{
  "n_layer": 21,
  "d_model": 128,
  "n_head": 4,
  "n_kv_head": 4,
  "head_dim": 32,
  "d_mlp": 512,
  "vocab_size": 8192,
  "activation": "tanh_gelu",
  "norm": "layernorm",
  "norm_place": "pre",
  "norm_eps": 1e-05,
  "positions": "learned",
  "qk_norm": false,
  "attn_scale": 0.177,
  "bias": "all",
  "tie_embeddings": false,
  "parallel_block": false,
  "init": "normal",
  "init_std_qkv": 0.0549,
  "init_std_o": 0.0681,
  "init_std_up": 0.0785,
  "init_std_down": 0.0785,
  "optimizer": "soap_variant",
  "lr": 0.0082,
  "weight_decay": 0.0,
  "lr_head": 0.00912,
  "grad_clip": 0.5,
  "warmup_steps": 200,
  "schedule": "wsd",
  "decay_fraction": 1.0,
  "decay_shape": "linear",
  "final_lr_fraction": 0.0,
  "batch_tokens": 65536,
  "seq_len": 256,
  "doc_mask": true,
  "train_tokens": 278500000,
  "steps": 4250,
  "dataset": "wikipedia_en"
}
Each number is 128 + 24 x the weight over its row's rms, rounded and kept within 0 to 255. Layers, rows and columns count from 0. Numbers have three digits each. The size before them is the row's rms in percent of the matrix's.

# layer 2 MLP up, 512x128, rms 0.0782, rows 21-127, columns 64-127
092:143130127170159099107142156160139123132133085120148136139129139173175102169151121145169122125128185144158130148176129131171159129158160150112134087153129113119132129147073162129115161122121134
113:118103172145164128135128153144116121126152124147131139103122113137159096116146168110148154142139147139114120146105132085159103156128134150179083104149159084110139131131149081126097096110143167
141:137099196135141133144130142167149104126120085130150105107123101115163072160101137134141130115140100152160109138101094114176124111116140104126114131093173101130143088147109118137121135107114136
100:134180165139110098181170115122142152160126174146100123119106112102103163141108153116123144140152152167136141156101129122116182108125170177150116112108114121121140153168178153115140123087137109
122:151104160158138136093131151102148092118123136146081103111160077168129112153142148126156097112105129099163173147138106098143124140117169136117113135126134122103136132137111126079135083137152115
091:135165066129130098113133132131111145126149083098157149135093153124129101113104116108108094124131096112132085156109116155128118140143154107149129092123144163116142156074119155151119120155123078
101:109122144159120140103153085147129141131137127156102128149102133148153131125140085121131134162155149157139172124181157119160150113096115144146089119130134120139091144133134120140114144142108111
088:137120148087140123144154117135145125133139107141101141153103137149128123138098093155109187135180136117167114114129136178139169156144121096104128153131122147081188086135105113125120161123132108
090:147141089132108097156108146090131121131121106138161081125142120117147064127144089152162141113141119125130100129074119115147149107149100157139104136106131134112118137119124109099157140114086100
104:127165101079123128141190153147131146158148125130106117117098092137132159157094170112107132106097101139115108115086118148143134198146147127101100120126135153167131099126094140101132137107146116
099:116121176155167148162086111152110110162129141125129134107108130127108148103113157139134136124131156144126150119113110101105184100133137172153075112135074123160174099137121108129088133130127122
095:124116104133107116115199166105134093182129110128106145160121148157152154127147096119155128155169096166131158158105160152125108153123155155137113127124153171147138128147125125103094152154127138
101:105136138135087122128122128120125148128109133085130112143120135124122118108161087158132133144157161160097083111169108123127166141126099136104158100095127118110123102175141182136171161139108109
100:104173109112117143115125121117145177132096083186115127115121107101141111118103141114137109138067141108140151157140160141120177141103125131132090117127156128132124091121100125151133158081138101
104:151108145148144118121114127092081111146127120123147107127098094150144119107132151124145143156119137156115135155061094123122146117098141183101095121101161141046100165112150118111089131090155154
079:126135129128119128120145162098118107136150130103114127172122149130171145156157142102137082103122114119137182170117152137132150165076129149132100084111111141141093137165143128116164128133115134
064:145146150119102134144123131138124142136093130126110091170143157117185133095167136129114100137186078113180130167128147089148115136131087072112151131145138121153158165169101148171153126123150139
105:113107114144166151132142140127155124152117107131128107127131159167161096107144146126108131120122168110137151142130139128147133118156162109124116148128080156154142142130137106105102135122098114
116:128116125130122126147130156078121116149113156150136124104136140135118120118093114139171102120088093094146101103091143164045142142125101121156077159137122117113121116147107163130121140109137143
104:117141140102073108145137125109117103130129103086103102154133095074115155144096137120145128172146078168139135144069105152097110134094130167135087108142105172114127140145154107133077146105167133
094:170156120148142134108104129167139092086114159139150131148180111106148104165153161093170125131142146107131087108144146108127117155135174144155181108202154110137144133114161132163124113162151183
094:125150114177171098142136150100117129140108163180168094116124131121149123133107139152144171141104127067167153101178137123111136142143135107114142188134132095115132171133152131113130131096165172
094:117141137114087137155170150086178101098162170113082148154133130102118154154132141147162124136133124180168117089164096163113119168154130139088129107146152094104111148114126152133073114119150133
105:119098135149162128116118124138129130086153166128142140142161136172127114147163100123106137124117125087146154167169136120153145147099122104098138118131138122124114105149162149127133152155139137
083:119118124107092170122137106168100104115115158124135124126099120144141138127098103122123124118181150134101071124048091113112135139135148183154136144111132098092134102105138109162099123111145097
107:136135096110114164132110136136147080099098120089134103105129113178129117174124110112128140120156128124123147182102132148148137092141190138120122152114159165137126143133140125184173113118140144
112:111141152166122153099142065122153154120165118177107148117131157076122131133124121118139099193075119115140143110190124150127115115126108129148112097099109118103070074110114124068112130118134115
104:142125102136178078089154141146103144141139123083117105126105133160141091122135138124119139136119145129155111146114098142109091114159086122091108124147131130067137140136101117089079173127087132
096:147133162126133108167108148160150116119140116093135149099062147133129110101102113120127122125154113130149094122146138150130129126139122144095146081114070121176145128157134127141096181147117059
090:084156139144092130133083140106163129147141107153107135127108125126117180136140099135170133138100137150157135081097104095148103133148106132160093107131112083141136132184083111119166166131105123
119:115143112090124123137138132130149149147220115128126180126142137099093132137145141139100108154106160136145186181155112147097147100152121106150130122132163152112140117071137117118137136127148132
109:108137140138164128097107120133094135156095160104120124118096149108151118093111113152152128120140129155079144139112103114101130149080124153123114105173139135148147120107157132154083109135143149
090:112110142160171113090119119122122130134114135129160145166128089144095094165115160113097112134125116119121110141144135135136124124140124091109125099130126153112111159090135147103078174128088127
109:158110087132141189165125156142157136097142127135128112139102088181152109136159130119165155158118145109120171126134092144138141154128133158129164094125151107139120166162159184131139145124140124
090:104131108095123093151118148149122125129148165157168151091124123103113097154123111131130116090137173067106126109139099104165130108157144087122116125117125115171152109120128084152157127183139181
083:134114149128113094181141161137137139159176088126158145116113174117186114124096154105149104139138098136140135160105135171134127140132130109140102135105112154123126151135150125109111163153150132
100:105110141144129137143132115139134153113186108115134108178180102134175153142158121118158130142196127174120151163112131128162103126105107103136156101128151163154119142158123124104139118152118149
094:121114108179085138136137115176106171134152145135116121131135175169133150138151083120129131106147146143132123145133150164124108096111148141129101146109119115132135123119132144146106116140123135
110:101109151118136136140152123154135127139120139088097130133144111051142161162147146075149108114144138148118131132131142125161140143147135096137131152124153156170122149162108141105121101119124165
104:115103146130122120134137079132135159113135155135091102093126045111144170150119173150098142115132151125148086108153142089138121102126122109130074132120135111161128055139118119135125140149115112
090:106120145131152145151190156122084165152132109157115142116116123097092134117118159093150142127133156145112151115125138136136104112118076135190101132102134133105110132103113113155137171115128125
104:124149141147115149158148126137147143166141071129111094159130122117125142118136139130177134145122098169141125127122116130102109162122155146123108095104134177102111106109159085107107107100112071
125:143098095123106103129134128136144132106138185163102141156130138157123154114111129132152130123107161099150174183179150170169158173138106109138145149120093138156092134118149151155112130143127149
098:143120179141142112090140090144137135109168114131128169133110134206132093144120144138141121118154149163095122117123151148151156154101161152153100104098106172134105127141156110153101102183138158
110:121122142127148116134147129086145120143101120138093133154114075153154115141114184157124132126105097116144181156136146161124125085108137132125114112123142164183136127134137114089125118160127094
106:149120110148138129089162129077143118096126142154102126137145080145150120113130111113128138158123130148148107110117090154116126195111146170092165104122120130132103142136143127109118148124144120
099:143131100125126069165161097152152137121135135145152127155101097133141146140139114078154122179099090130127151140135136149121097130116106097132117053113121134146117108145170137088121131175117161
106:139144128112109133170154104151154133127102123083129113095139089127112151128143167147126109082136113177113144162144162129133121153145108123121134123162096107140149147122144132096140122132136149
089:124157109160120123135148126141101131136155128154132102131178138175147163144092119106119112123119115167103137135113117139100116158081132139084126129102134126089117134082119083113135150165165169
087:110201179141118099131125126143137136146092095087134114149115189146129138153130140169116131122148149137133125140084130131117146149123155171090148120156115115146128105137135125140141110088096122
093:126175130152076149101153116154144119127172134144140125138114151129158138138108112131128153133112134113130158116171112110145138141090120080089134116078166113177113154152156170129151111127115117
079:103123136136108124110120131193159149118138130120103146150124133150108134150103144093134130141124096104112145162088153109106145176103164151157128127124137119103122131053060126145106121130124122
100:138130109099116131160176125165095113143134150111147105127174142144166125114171140131142124130111118170092122139151155123121167139125140083142125131140157106124180113119101125145129153096153187
107:093134166124117145142155127096098126117118117135055105120091082080134170145120135136121129127139151152109141121115088103129154115112132111136089139100110101132123154122071112135118172113082128
105:102160147112126122093124099129113166105148135104115148112111122091119159133137104128114143127123149090122141155127120151152178138084111121120091175151092149141141105140155108149160134120131135
085:114120104115109154168069178115149106135142108111135092137123179093121073118138162108123100083060146104141147136139086154105126130127134119109085113138129115151125126102127114142137186102157135
100:138129131144127139168106095078122094091173137112114135122106108077105128152130092085147138125108095121100160178124110142140109112109083135153136115125124123159106138124129136137138089093092139
126:112121130162152063144086137129143107111099101101147105107152115127134113105108115134145143131166116126109156150155138095100150129090131121107124104119157128123094110139198107118133134153119147
103:127133158101124136146128127138117118075178114110136090105140114116122133128089111111113107113124154165124167109098122128111136148116097121102128104081110093108130101125163132104111103139158151
089:122131122055119112136180127135133141104170123125142115136119087139148156172154112129121114095146148127125103162126114139150177127109094131115107119144128120133138116152132139133142159107144162
084:110160116124127120131156104150068154156178142140129154186105154134132127120130144153146139130119145151124136148101100146162132116187163106124119162123107122146092143113121126154158096122144144
099:137119158121107119166108119117149102146079093101128121125174132132115107125159160120165102176127092125154121156125107112172130098122139139130160090106133130087102109108151137121143070167146075
095:116089139149136163117116150122136106181169162130107101151142138168141114100147135110148101144113120160156131140159149147117146153117057064158115119151141135121153130099141128121086139132157168
100:120137136143164073111103149086104118143127141144114154116119118129138136124178121124097137138116138130127157122097068138170146112106155103106090136102143116151123164103178149147106137125118136
095:091068098100129115136121134127167130171135120145149138152116122135168125164090142159103122112128146122117096130115106143142119163103119129136086107135134125132138139133155107084112140123144172
106:141125151142148105108134108131118141117138140158178126160144152164139081177117118127116133111174151131100066169121093117130127100113148101110128137142118123161152150104113140177152140128130136
093:157132128145142121123122157080132119128110089154158122149123116125119162090144103102120122118097084141118115124111108168086154098154143142125122140116138107135108171143102141127154148090091133
091:117111140122159123125166162178129168078087122103143140128109159145119145122109113127125134084128112121110178147160130138160140154103113156151124099168150173140133129142169142148131140152160129
089:163167101151145107128102134129170151143106088128127085088153138104152101137185123194122106096152092143145152109141117128122121118113176150109135147120131135150125122124104107151135138139085113
092:156120095178136131101142121145120113129120127071161096102143155138163105128188097127148112134141135134129125113122082122176108118151138153131141138098131108156146084128092113109149140190087096
112:132117115163148158140125134155160129096169140084148122149148119162083125111146087127117159180115112120136114143148125155153144113169122130138161170158101163109113130137166139134120116107117146
127:112106166083138115183121148117090089153127120164102133101120120147113135193100138106135137111144115150104117162042112101134163072118131141123097100123157163146116129138111135155145128153121156
113:148116149128100100122160128082103086140145138148152128085128115164147139153157159104154151160124113151146124117157076113116101088132126120167092102142071130095107143121137151135103139122155093
090:142138145105123120118083109083091102143184123140129126140114193109147161144117086144107146161110112154127155138150129153103153141129128139104096135142132145151163146131137171141142132128101156
124:100146166120109106133114118098133135115142133169131181106133174135134078127121129132117129095099120120115095134109095130119100108114117122087133169174144168113127125113138111171098166127142148
127:145088153120173120104117100130144136095108128112143162127123124141173067165109102107124138149175134079139127146131151117159109090099113113130155094136145120152121110139164123143106137142123148
066:091129143160157151163093122104153157143129115113171080144158148144167150101152129138111097116162096118110118108129152127073124149104096129105137145132107125124119121117086115128114141154077167
110:115110107120141136125152122161142120120152175105128133151179142126156157123166188150177129138126107109143165139142125116176098180124100137101106063180135138136093143105110142131119157174155133
096:078124163100145136137167152174091146119148136150143100100158112134149146153161130123159124146155118151105150126137092146163130112143114148092101114133097118095122158112127147131156119118125141
102:129136101134127121135141135089069160139106110144093156162147138065146111093114112161139104126100131122119138146117180117145114127139116129157093119092116127125049140115118130132152175096123127
109:142087167121175101139093131145163137116119172125140141097172112161132152150104139134163148126135123086111087127117105148125101131106096103123164092122184134186118116114159096146117139101104152
088:124153085161142102152145110141113132134132102098151097123147134115189130134117097132177110136137104134139085132068145139119093138120087140113126067126155111132093153139115152110134143118104103
073:137156099089073150143125117091145124090125138096108085118137115112125121156082189120095112127105161072145110148139128137144133122119143127147138120133097104159105157111158129150158100124117169
096:117118180146144136149115141161141126148121150134123133099086132115120105093118102154120100129159095124147136132120116103187138178143108131133139083121099095152132155132138134144101162140121065
107:130080140074162146149119164115110101137129131147143149125121144117156100114120110138102143147115151075103135171156123097145160121089121116148118092114137134147138123146164088125123126143099144
068:122109152156162117168128125137171100176109108153118109164156150126130167090146146128184128129147102179122151138133146103126142173111153109132089138144162125132098126131139144153105129129122135
114:122166141193093139103116133127151109114127104114124109144115106098059170117146177114137153136109103160133128091123113134082106126143136131078132136118116163130164131141170184094097123115147144
092:112122116159165131119160138104177154109101139114139086121122170123138145098127137134164113092117108146167177161142102096097140145076183124140113118137136135109126111104136129094153166101134092
079:162120130082129115127135143123174154110181099113166125119100116120103114159132106096146140156150132119167131139155071128120125115136145146177129126140072135085138116135166123084108115108130143
096:133129105114143100143132132137132121111155141140144127142168154147083143141121102108112164123146155066118134118158125162145123142157104099122150125143158132101127140129152127116166107164141148
117:158153094125150118115127121112136132155139069111152171126087130125117113166121071074134124132117139077183178149129128115137149115145128097123128165122122144127176135125158115114096098105136105
116:151115130118138123113108131130137168094118129106147128115151161178132092168126138103126157117139146113126172141163123095121103097136149115135137115107141136123158087144116099172120138103091121
105:124148093114110132114142100100141204101138134061133115171118182099142141133150145162124143141177159123134175156119100117127111152131163105120135126103151162122092126105113100154114118145130123
096:122070111088135148130149127153147127154107121146178110096111108154157078162093108107128114093154115123135101136085097186142156094078111157123121092117134121130088129141133098119086116132086112
094:118133123124152106136107124111175100145094127185097165113144121127137087147081112113140146133142101102127097147088110109109134124104154100076082112109154141135113096082149086104136136158164138
082:114083144083122088116097132129164124121157107122141083101127128111175137141172101131091102139126114141154156154138096139131124133115131146143126060161127101115121146151076112109136136117070120
116:106118131138139180187107111184112153137182161174104179119138160118150153159164139104130129124156131131125144161134133152138150112094122117160132127102113115100144167135099134137123122130133151
086:182129117163103149149117130140140127151098173133094098124172091134129171136094140143127127138106147111144090085085112092130172186156097149133128116107173133088104138087145122159168145098121132
097:132153151105131099145117177133104127136117117156159081078095138079137126141157160145132117126116133136149147113110170116138093109146125116138102135133084150117129135127120129128117165086150100
117:170059105174138147122095174087139108137101124133134090117164132146133143116087131125161134149125124107120151132119134136086120121107096184158144106130130139077117131095178100124135125137145117
103:106066129093152119152162150139141069129159165154136114116126100163127132133144081115124102092202122150117120124072114104166110121132107112159131101086131160115094135109140144121101131150153142
100:104090093084100105126140145128106147117116119136134125149109137111147105123167158155121138104110108153155145126144149167124124138136116143131078095104093159111132146137089120093107135083095126
092:176099144168123123159090098134113113158123139125132112141154107100130113133133119120159145166119121132128159157099124068127152113132124166119131137127098103097140120139105135106131132158105150
089:198175148146148111125092105114157139150112124127160106123125143139083153082128138142135126135137117115131158114123148130089137138105124143093148147116147161142156084122149158121170122154154130
092:108121118117108146152176129149104121102156103134106153123134105176131144140166112093088154143169117127133141141152093159114175121090086156150118132140092133095109138126130131122107158149167142
102:153090152130118120175124123102138177131142141138084100095150097131110142124103157144126130142119102109194094153114130130085146114132135135173154094145107121156101186160148096132114112138178104
136:133132128075120115129189128145162130127167127135152154134112113144138116195146127149140156116107160129145108118112105184159145122182165124140097138105088157114145112130135125124145146135134123
# layer 2 MLP down (transposed), 512x128, rms 0.0787, rows 21-127, columns 64-127
110:138114148097125140134087107144142151118131117145099120175204127142147128132158147139135115107155106101104115135110103096116067142144111086142147153091124116150107144110172137152145107141100138
112:122140133114111112111139085144132125115110147115155118156113120126147134110125079159122091128077119143109151167125126149087161084135120127094140131110099152123122107131125173118119145139111078
136:077157117091158084155136115109153150130070142139109146118183087132159164131156134158118119138140138120115157138109156063104133147122101134106115134151092138137146113098172119145138123132137123
093:140134089089118151070096141138117135122126104092135134142171143130161076130105116129158141127103094097140148147105134141140089163138086106137122153119147166143101109096083084149152106145139159
136:131106199172124138108114168127092109075127142175117152147167170136148128121126137101124094108154140100138158152125163094118144105111170145105112120171114100117116125131115121130157112096124106
088:127137145128140183154144158118080104147116188148077151141124138119106157140122129156162146151107156115127158107141123144128149115120126166057138169135099130137113146154157148111150077106150173
095:117143110112126117185097180125123117113133129079152134086137136105130112112129151149127100107094136108094098137095078131126110124170142111088148136162106109134183109129136140103145138108116131
091:087157116176130134112102147142119136119119125126125148126151150083165134104132151115139074143106142157110130151124102101114126129104131166158138087092101086168074172133152148124100116154140138
095:100107181108152172130115119134108112119125128109089154117147144144116192081107151085071112117151140122118170137154123134117118138104144097142118081116069123097091104131119165122088098146175135
090:123118154159106160127104099105115136112093129138143121156178149138103129125166120178158121146142166150130168112162174122100138105102124167154148154153122119064150172157193105148115103142128165
081:134132111084078121130171128121142156087145105140152117140116100136132093145127094108118112113107127122125112149136099147163078179150146104117144109143157112097084162093127156134149131134140175
099:101163140133148135173098102163072144116154131129110119110141117138120100114093166154139127128133209150102109129165077125139161119106112110121133144116130119115130131130153138130116098100171093
104:130125113122154130113136121131148094102160113162138121125147113140146124157120137108139099121124106107163160173101132129150103121126156109148126170160125146146129135111098084124083082092135147
130:152163147121132154144138151158140122114153151089127142140113132115117115140161123147111164080102097146146129081135118114118121128160108131118163159125103149068155160139154130134103128186155127
118:127137200130150110113098099130158135098152165132065117113135130116147123107142154112132145166161124103166100146106124141143140135141066091152119087116112159136105100089124159093135124171126132
073:145149141091143151153109110147111121107141120127129135062077088082080114103088086155150164130126174164109119108133096133118095100145115122114131139145164095117165098138145105131082106126133106
059:126145119152170119119124103107120098125153112136131132111136105143099137152097148125154166124073162167094108089146129167095125092119190136143121136119106149102119092097169133117100170155123118
090:150166135131119125128102086120097161119140156139131161143095066125102136125135044138156145120147108140106128125095138105108114117120080117123113138116177122092108116095121140128162127134138096
117:147121140097082157106125094122140140103154161123110165165101109107150127154124130115094132102106121124112135123146114119138104158151175157112141119135135159080093125148149152102096142154146110
119:123073133149101123142105157132110098103164119098166102160125129149107097151158141134090088128116165122119142136131161118121163098129131145145135095151146122133151148127125123154122175113137103
093:126094138154141122120124101154109114156143131146146139131133148143138109121098116103131094060145110129139113150114126150145126127149131081179120171143150119160170096137100153148140133141136122
083:104117119081106117123116125120140102125160157133148142143179139135096118124136124125160107107167133174133090215084131135182092098116108100142112076149130181151126095124128115155119165164112114
102:106107123114141142101121119169104171156119109176150102111095154131129119113130098128083119120141121105093152174089166092153142111096136133155113143131106192157129125131134115116163184127095142
104:133136131086118152163116157107149088166108102110122115132096124119140144120101110122186148145148167158123120117133118137118130120148145158162138151105118147154153179111132123137122100096123126
072:142122126144166079125150135126157140158130094113140123138182145131152122115161153119141120114078104106160149126151165123141107120121113129096111101140113153126124175124089151084126111152101173
108:107106178122153115131123092139153155149144123177126106123158132103101158121129132116135145117105147145108122072161119142101133168137080124139144094153119117135134140120120140097131154121154129
142:149097134146111153105117184096116106115139127123128102157138120147137177145134158129120178097124137142094126117068106142165117146127108125155127119131121137107157113115119179105102125125115129
113:153117114150154119115172173134150170131155185121129137164129079167138100148127120110115128100169106111141173109149117101150145133145122145146136164131135115156138153145156150069167155119098133
088:130107104153117117075145097091127132090098146151129098124174128134124124157135141152136150120084140118126159122118121108135124125132159100193102133124184112070095098107130147119151104119150182
093:147125127098132143097151158152110092106112138133148093111151181136171082106144156105092097113145079113108111171155163145091162146126115117069143131132122173098122115091123157162092090105156125
120:175139135146136140146132164096153104134071113144142069172107109099132153106123102132124111118136128140100078107117142147135111157129118126132122129125095143144173134164105131175139118089130135
109:125147145101091091140111092092114088135130105169120161135137137109118086127099093110111162158116119126124100120096128145135140128133118134135142098124120124173116102099098102132167111146131136
092:123096081113089110184163117148098123116150119114117162121107190121153195109161108139175137141141141146097146103100106119113107128102112141160135135125126069104123139181115130129154130118141130
088:102113180133101094115117086135124087134140146119108133110194149126120148109083150142099125081165114164157085151141160120131165126131119113133137150121105131139145111128107080120100120133108111
095:123148146145142160095127107123118141115107093108127139159127111167155125138128174143133146117125093148108100124135138164115086174122132149131167112150137108119108137158143170128101154099137122
086:132159123118127141111132122113100115101136139146103105147095126144084135124197106170112104124146163151134136130155132106139146123103138151151160124095120078118113161154141126163112094127134118
094:160146128110125132131128143109112110153091132119095134131071132108084133130101123131113133143099114127128129130136161138095137146151143196111105139114129085088121124100121156112114151118129117
082:148166152103130132096110106089151095132098100129122114111139107096137127112111159134136130136117126121128141146131112099135165165166114130135131128153130148112130137118091135101166144120098110
096:140179129128115114100119126117161128131166122167137136136111148197141132125115105170128158155127129121140142143127118138132104122113129161105136107132113123083138126120168155158126168137128111
100:134185122125130140131112150130129100130112135126145120120163190136127087125126109102149121125120094123094164104113151157133144172104149123131170135115120163095116184124157137118136074145163104
090:155136136140094123114090097154143121107144145085103149169127120152164131164126098166142094173105112123148112178120114117148136150122171098077127117162111145127124123135165155083110067142137111
108:159130145122114120128139096118105122112097132116176157133116113136096132133094111167103127130105153097119155134104143126097113079139100125130128180136113089144136148108124173114120149152128141
118:100154164080141168154126111127122140129118090113134150104131118150134115155166132110110170157163107105126102085121139160107114096126140152142099147148189111099155143145102103099138126115120116
089:136132102143106133126134182120119152138106138118146114127133152075106151107136105130123158121162127137147118120128137126108132127167112132125135164145166069101144116119147132123149171091139117
099:139136154142102170133100166151136145131175117109136116153105166121091139092111087116151123123182166160129094099127140127139142146162110123130125144126130106104138126125173143132126123095081169
097:083126154112124123140102101152108097165118125131159131122108166133114139125116141135141141132167124087120141151128163081148123092130108103168104142166148110111123124117117123146142125134131126
088:111128163117137186122140198105091140130132131092094166092171137121145118095102129166118146072131179124131132123134136125127166132114155143122112184124137111111115124132122087137128133081178117
100:099129123179161146106156143094112144142156134154118149139106104126148080118134096148144161177149157095135140124141078149161152115113150127137122146103130156134106100147155181123113117156156089
078:133124154165137133123120148122153156098143123112116154134102073108101118108152144160147125139147118140150144131137154112117129103171132142186098138151136176123132149176134159137122100113138091
087:144069093127154123176116143148136128141143153132109119123148069100134120113111103092122136116136109119144129113162094112128112108142094097160118132098154106137112138142116143087116131143169115
087:112102117106152087127130168105121105141107120098107113139152079121103157132169171123138105136129111128144114138100139154150153147165130178148112101171101158157150088116108119134106152130109145
088:147142103144162107135121114081124098140136093119137118113110130101151127095159101144119145115126127145179124108155101137168114091167062103085120146120117150119129110185172116105167146140118130
117:132109125136140131123117116081156139093107116132085146134096090118108156144075099163151136122154139098147139093117111138130119126142118175113140160118119133150066163143148128115129122153096103
076:155096088123126080114118099150153135157106139119181151116168159150134101100128147116146095123100095119128117132125170143146126135142142136136141111153130119121119092142194143124114083114158125
107:112180128102113093115130133138132072126102107121130151127102151121169109121083113113096130093132108151084099112098118153139094139140166127132123087134155131149134122132149104149081109111118141
091:118155100128178082098173113149106099104111152161135147114090118159137179154105109135131153155170116112130127127099165093162129150159137128138130107125138134098107158133123145127162083149117112
090:104140082096149086106131147145125124129103115149164096111157128188157140096125166136135093125129172102155106081122125095132137147131164117118122125130113108124133121139134125117131132135185137
102:168098095131104178108118145122104152146122170130104135153109153110125161151126117148117133129102153143152122136135106139158121139143117152149138118144122119152176148113092150122158120130113139
090:091102092149132099114110126138134114177102109135113151141109119150114130100156154110145148149134113103098115139148125135116121110123121109184098146130138146123119145141103127116114134123107126
085:136167111180137086129127131118103115123107095138115177152135153126120106123118133104102179142103102129113154117106132131119104150159148120136142147121146149121115153114132107134087096147096122
083:159108153150116129127119135110156101141123130124122124129150131129145121127129101100116119125111115081101154152179155130117106144053092140106127096156157142131193124152122152110102145127098104
114:165137122179164098087190103169101132087130119103090135150127101119127138152107151111140158068154132123133170109137141105096116104129114110132119148167151155111112129114096125150147149117133128
100:146135113116130104120160107167117139144110097158140176163124131105119175124104087146095169116171105111134159099107143116125130108139162181133156127112150123086079153152104112071166089138148115
101:120135149123085158122183158170126101140103113128116095138151106145135144159081174124165149110155125138127114161161164139110066143156111123151168110164139111121118122175103093117165155138132128
091:097148175137134156108144118101085129108151126146089103124119130132098140112172150102110143116088116150128158134124141147106157126146123107129128097110109104099120165144111152183114139144144097
117:130093106120125149156154177138108176141125153098114124128142099113147127126152130177105137144098115137126170065090134164137078108160134147150156101159194149094137133136124118114126140117118106
087:113118110112084115156128115164109124135136153124111105100127121134150079163133127140136120135153161108141125152138134074147109182091109135092127127112079148102162105113163118121131095148124100
128:125137138132105136141111119101127078200167104136121125144174092127154156111128121165128131169141142139135106121113101107118123099139106105107128140077135085151132116123108134120123127112114141
086:079090181146108134123134100149113105120103144123128132135122135171111146117115129080153154156100129120140080128120146109134125152139098124141135095126155114095108111155133146094126131107180099
093:056136118085092114135133113101136114103115108091134132120118143139123146082140125120125101139150131109113126149098147105089114167135132121131129103156103109086102115161131118126136098151133172
097:150141144130112114124139096139108146164108086145119127110120155127194106146127130144158120070155145121130129131133112116121105130120150139133129081082147077155120107132066114110135131163154103
117:125161151165102112074147091123197165094157118109174127168136143122130129080134132180112098128131144145113082144161112141140112187086140114136145141120073108120136145162158120124125142134153114
117:148133129123101122127077145125150126146107121145164113138165130121124135126119151105114085120146122129090138144127153091127143142138119182137187168112153103156103139143103142130102177127139129
094:114138125158143128141165186178151149114082109141141097153144052130127120097123182123148119117157138081151118149160158123137119130126136109135160133112132123135081128145128120136130128117150150
125:132108134145098087077149161183143118119167121144155091135107134135132129179118190139104119142114124102107125142106117116106112150163132112128126107108128145127109099115099114141121133063147163
116:108142102096071124150121141153155085130134087129150086117144101104119115087143159121102103110101141172130141123144131151137165164132175135100097152167130099161130115146114126151151159118114178
073:161114126118103122106147110113118099122115137151061168113098115125105079156114118129137142095093127151126082157115128124119123098136144125137110118121094139095126111106135124125150136112165090
105:132154144144100146132109153117122132113127121153125118106094121143096118165112058131112127125136140136105125115131134128093121118132107127179151205099138119141183128132135116129121130083092144
104:194130117155153124123129095092133150159157137128067155161105129142141112100119156117110134089101157120154100145090130116084105152114148127147125125117137113151099086138105119094107144130116124
092:128117136089125174111153076138136141117105131113144114150105103140139191138160138116142108128118107133113121123092069161065142147126151131134164116126122112122191112119148121157122122126163093
113:155147108131079159147156168123145145154116104120103119124126129104102093125154130129115116113158125146152148126134166080163146143144143127125134190114103111110139130146092160114144137157146126
084:108080161104109136131112148098118105112133138145079164110094122126067114102151124116121122116150120107126158133139102132123121094124136131137142137079118131115127125119100099129114120118127121
080:124126128102128102142156144166137113171085150130078135128109148149159111136196118121163074134123129146117107127091106109110122103173089093118090133112134126112166127144120166126085137131070137
095:154114092121092122097154099085121133104117124135156125152187126152148130158124128104144159124126161130107107126099131141091092097122151132148102155123156162097104080108130113077127100109122164
102:123128145186120108148124110134137114111120145132154113085107071166140096100139140125078131092172155093128086153129105131120106151157129132110139104157102143115116131142186140137131144132150114
072:154132131117122125125143131119110130105134149135099154109094106144116093165096119129114150154101162097132100120125088136116131081148104121121129108109064144108147141126144101109154150123115107
104:061128125093137121152157150116091125132118173117158159124120149108197131169136091154178120160110157127146118174114136115165154142153128124126117168140155089114119122099118100156182146101103117
093:147147147127131100132108101126109107117151093152124163160164088102111143127143125137095122134142143113083089070099115174156137113156101118101131145108131118159133114135130180151079133126115140
071:106137119138135161115131126158099154160070130148122126141158132124163131113117139127140128115101165158087128149112168130130133157106145123095132144100141140141156172118109121156177149144137084
088:081160163093131160121133103135162101133093128133140119085111115144195115129115132143161079117114095180110148145154157117121145132137139110122096140124148133155160121113150166126081150114122152
134:145112109171099102140124166096115094107131120178118117119166130153137106170124115124126099122106162108178147129144146100114137143136147134117123201096136134116176151162150174179094121102153143
120:131155129135114116157145128136115095165171135160145094130101098100129153143129104155113114160120106093086066153135147159117121117133113124149162129154084106154138163076153154132184096141126150
103:112151169161113108146117146148135059154126102180124133092128096160131124112112115069158082117077134151110074120136157147127126136102102147133127134146111107144169130143109145108117124115101118
086:132156141161130088155121118151095160128128131104121122173137130110128176097190142146133142152125159167134127125159162081108134178178155121133148126142115133105183120118129139100168117136148176
094:118162146159128126136144156160096124115186126071191112139123140129138167133157149161132120114115144161118145095153153166173148130134113134150159130147114118127112163170105170157148143129091147
078:127143112148142168123121164138069138141075154126133194134104118143098152119121142089147140135137128097097102113107149103121132128118118116091125169118133134136129134107143117174125124132163141
105:143147152121119085112121162111141106123076105095151068165105109151123125162122131138144114147106130114135120107146134092140125143162118154106129137154179130143088098116159113098139148155131127
088:077137143108142136091138116100124124098126091118151137126104199106126104154136121144156146123111085148110156152142145148118090094115132152119121116133118102139097157141110100102121141174142135
077:131105118154126181126129076138155138130134135105123149179178132138147144113089076101135156132124138093093088183123075154117133134123124132130126142146147092126138141149133125121145106182132160
104:080142133107154138137165062147083146122126124117111133132122133083115137084147092141142110122106138185140151144111120110137137150104096104107115147106113090133130136135147073128110132101104157
094:127168144130118116115103095106092183132116099074107122129121150123161156140107166114136134166068157120154147150145162146101158172120158154104121116150094093113148124148137105098108105117116134
094:123175166155163118130128106118151101136154125139104100095126109140144146133100110088155100166122149103104147114093109079125125147109127086098148170137125087135119118149130114159149132128149115
091:104144124142160127150136139110103131106111128170164107108124121149163143085117150166087101115170134148110137090158133164099116104107110144148140098123133118131110168175153100141128109121132117
084:065075097141115127129139155129104120084129123131090126149148118123174130155102094111119120142111119149148115122142122124133115116155099102148131097149137102118083157135132102099150110095104101
093:179104148153163110085088148103118121149115164134141120173145173127140145149118141163177138112103154156140126143139156103169096137167163114120132089115148145146145141147128110110120106124124123
105:089122149109150147109136134144118069150113124150158129153122140121142148115140115115127141153154170158068172110117127145171130121135141109118091162098121132069152109116121128111142141111110155
085:103115118118154172116121115094128124142110145135117107135148105112114121126117159119114143114095114137101125115120169079166153144086156121146215124153091109109116124134118142162118145114121144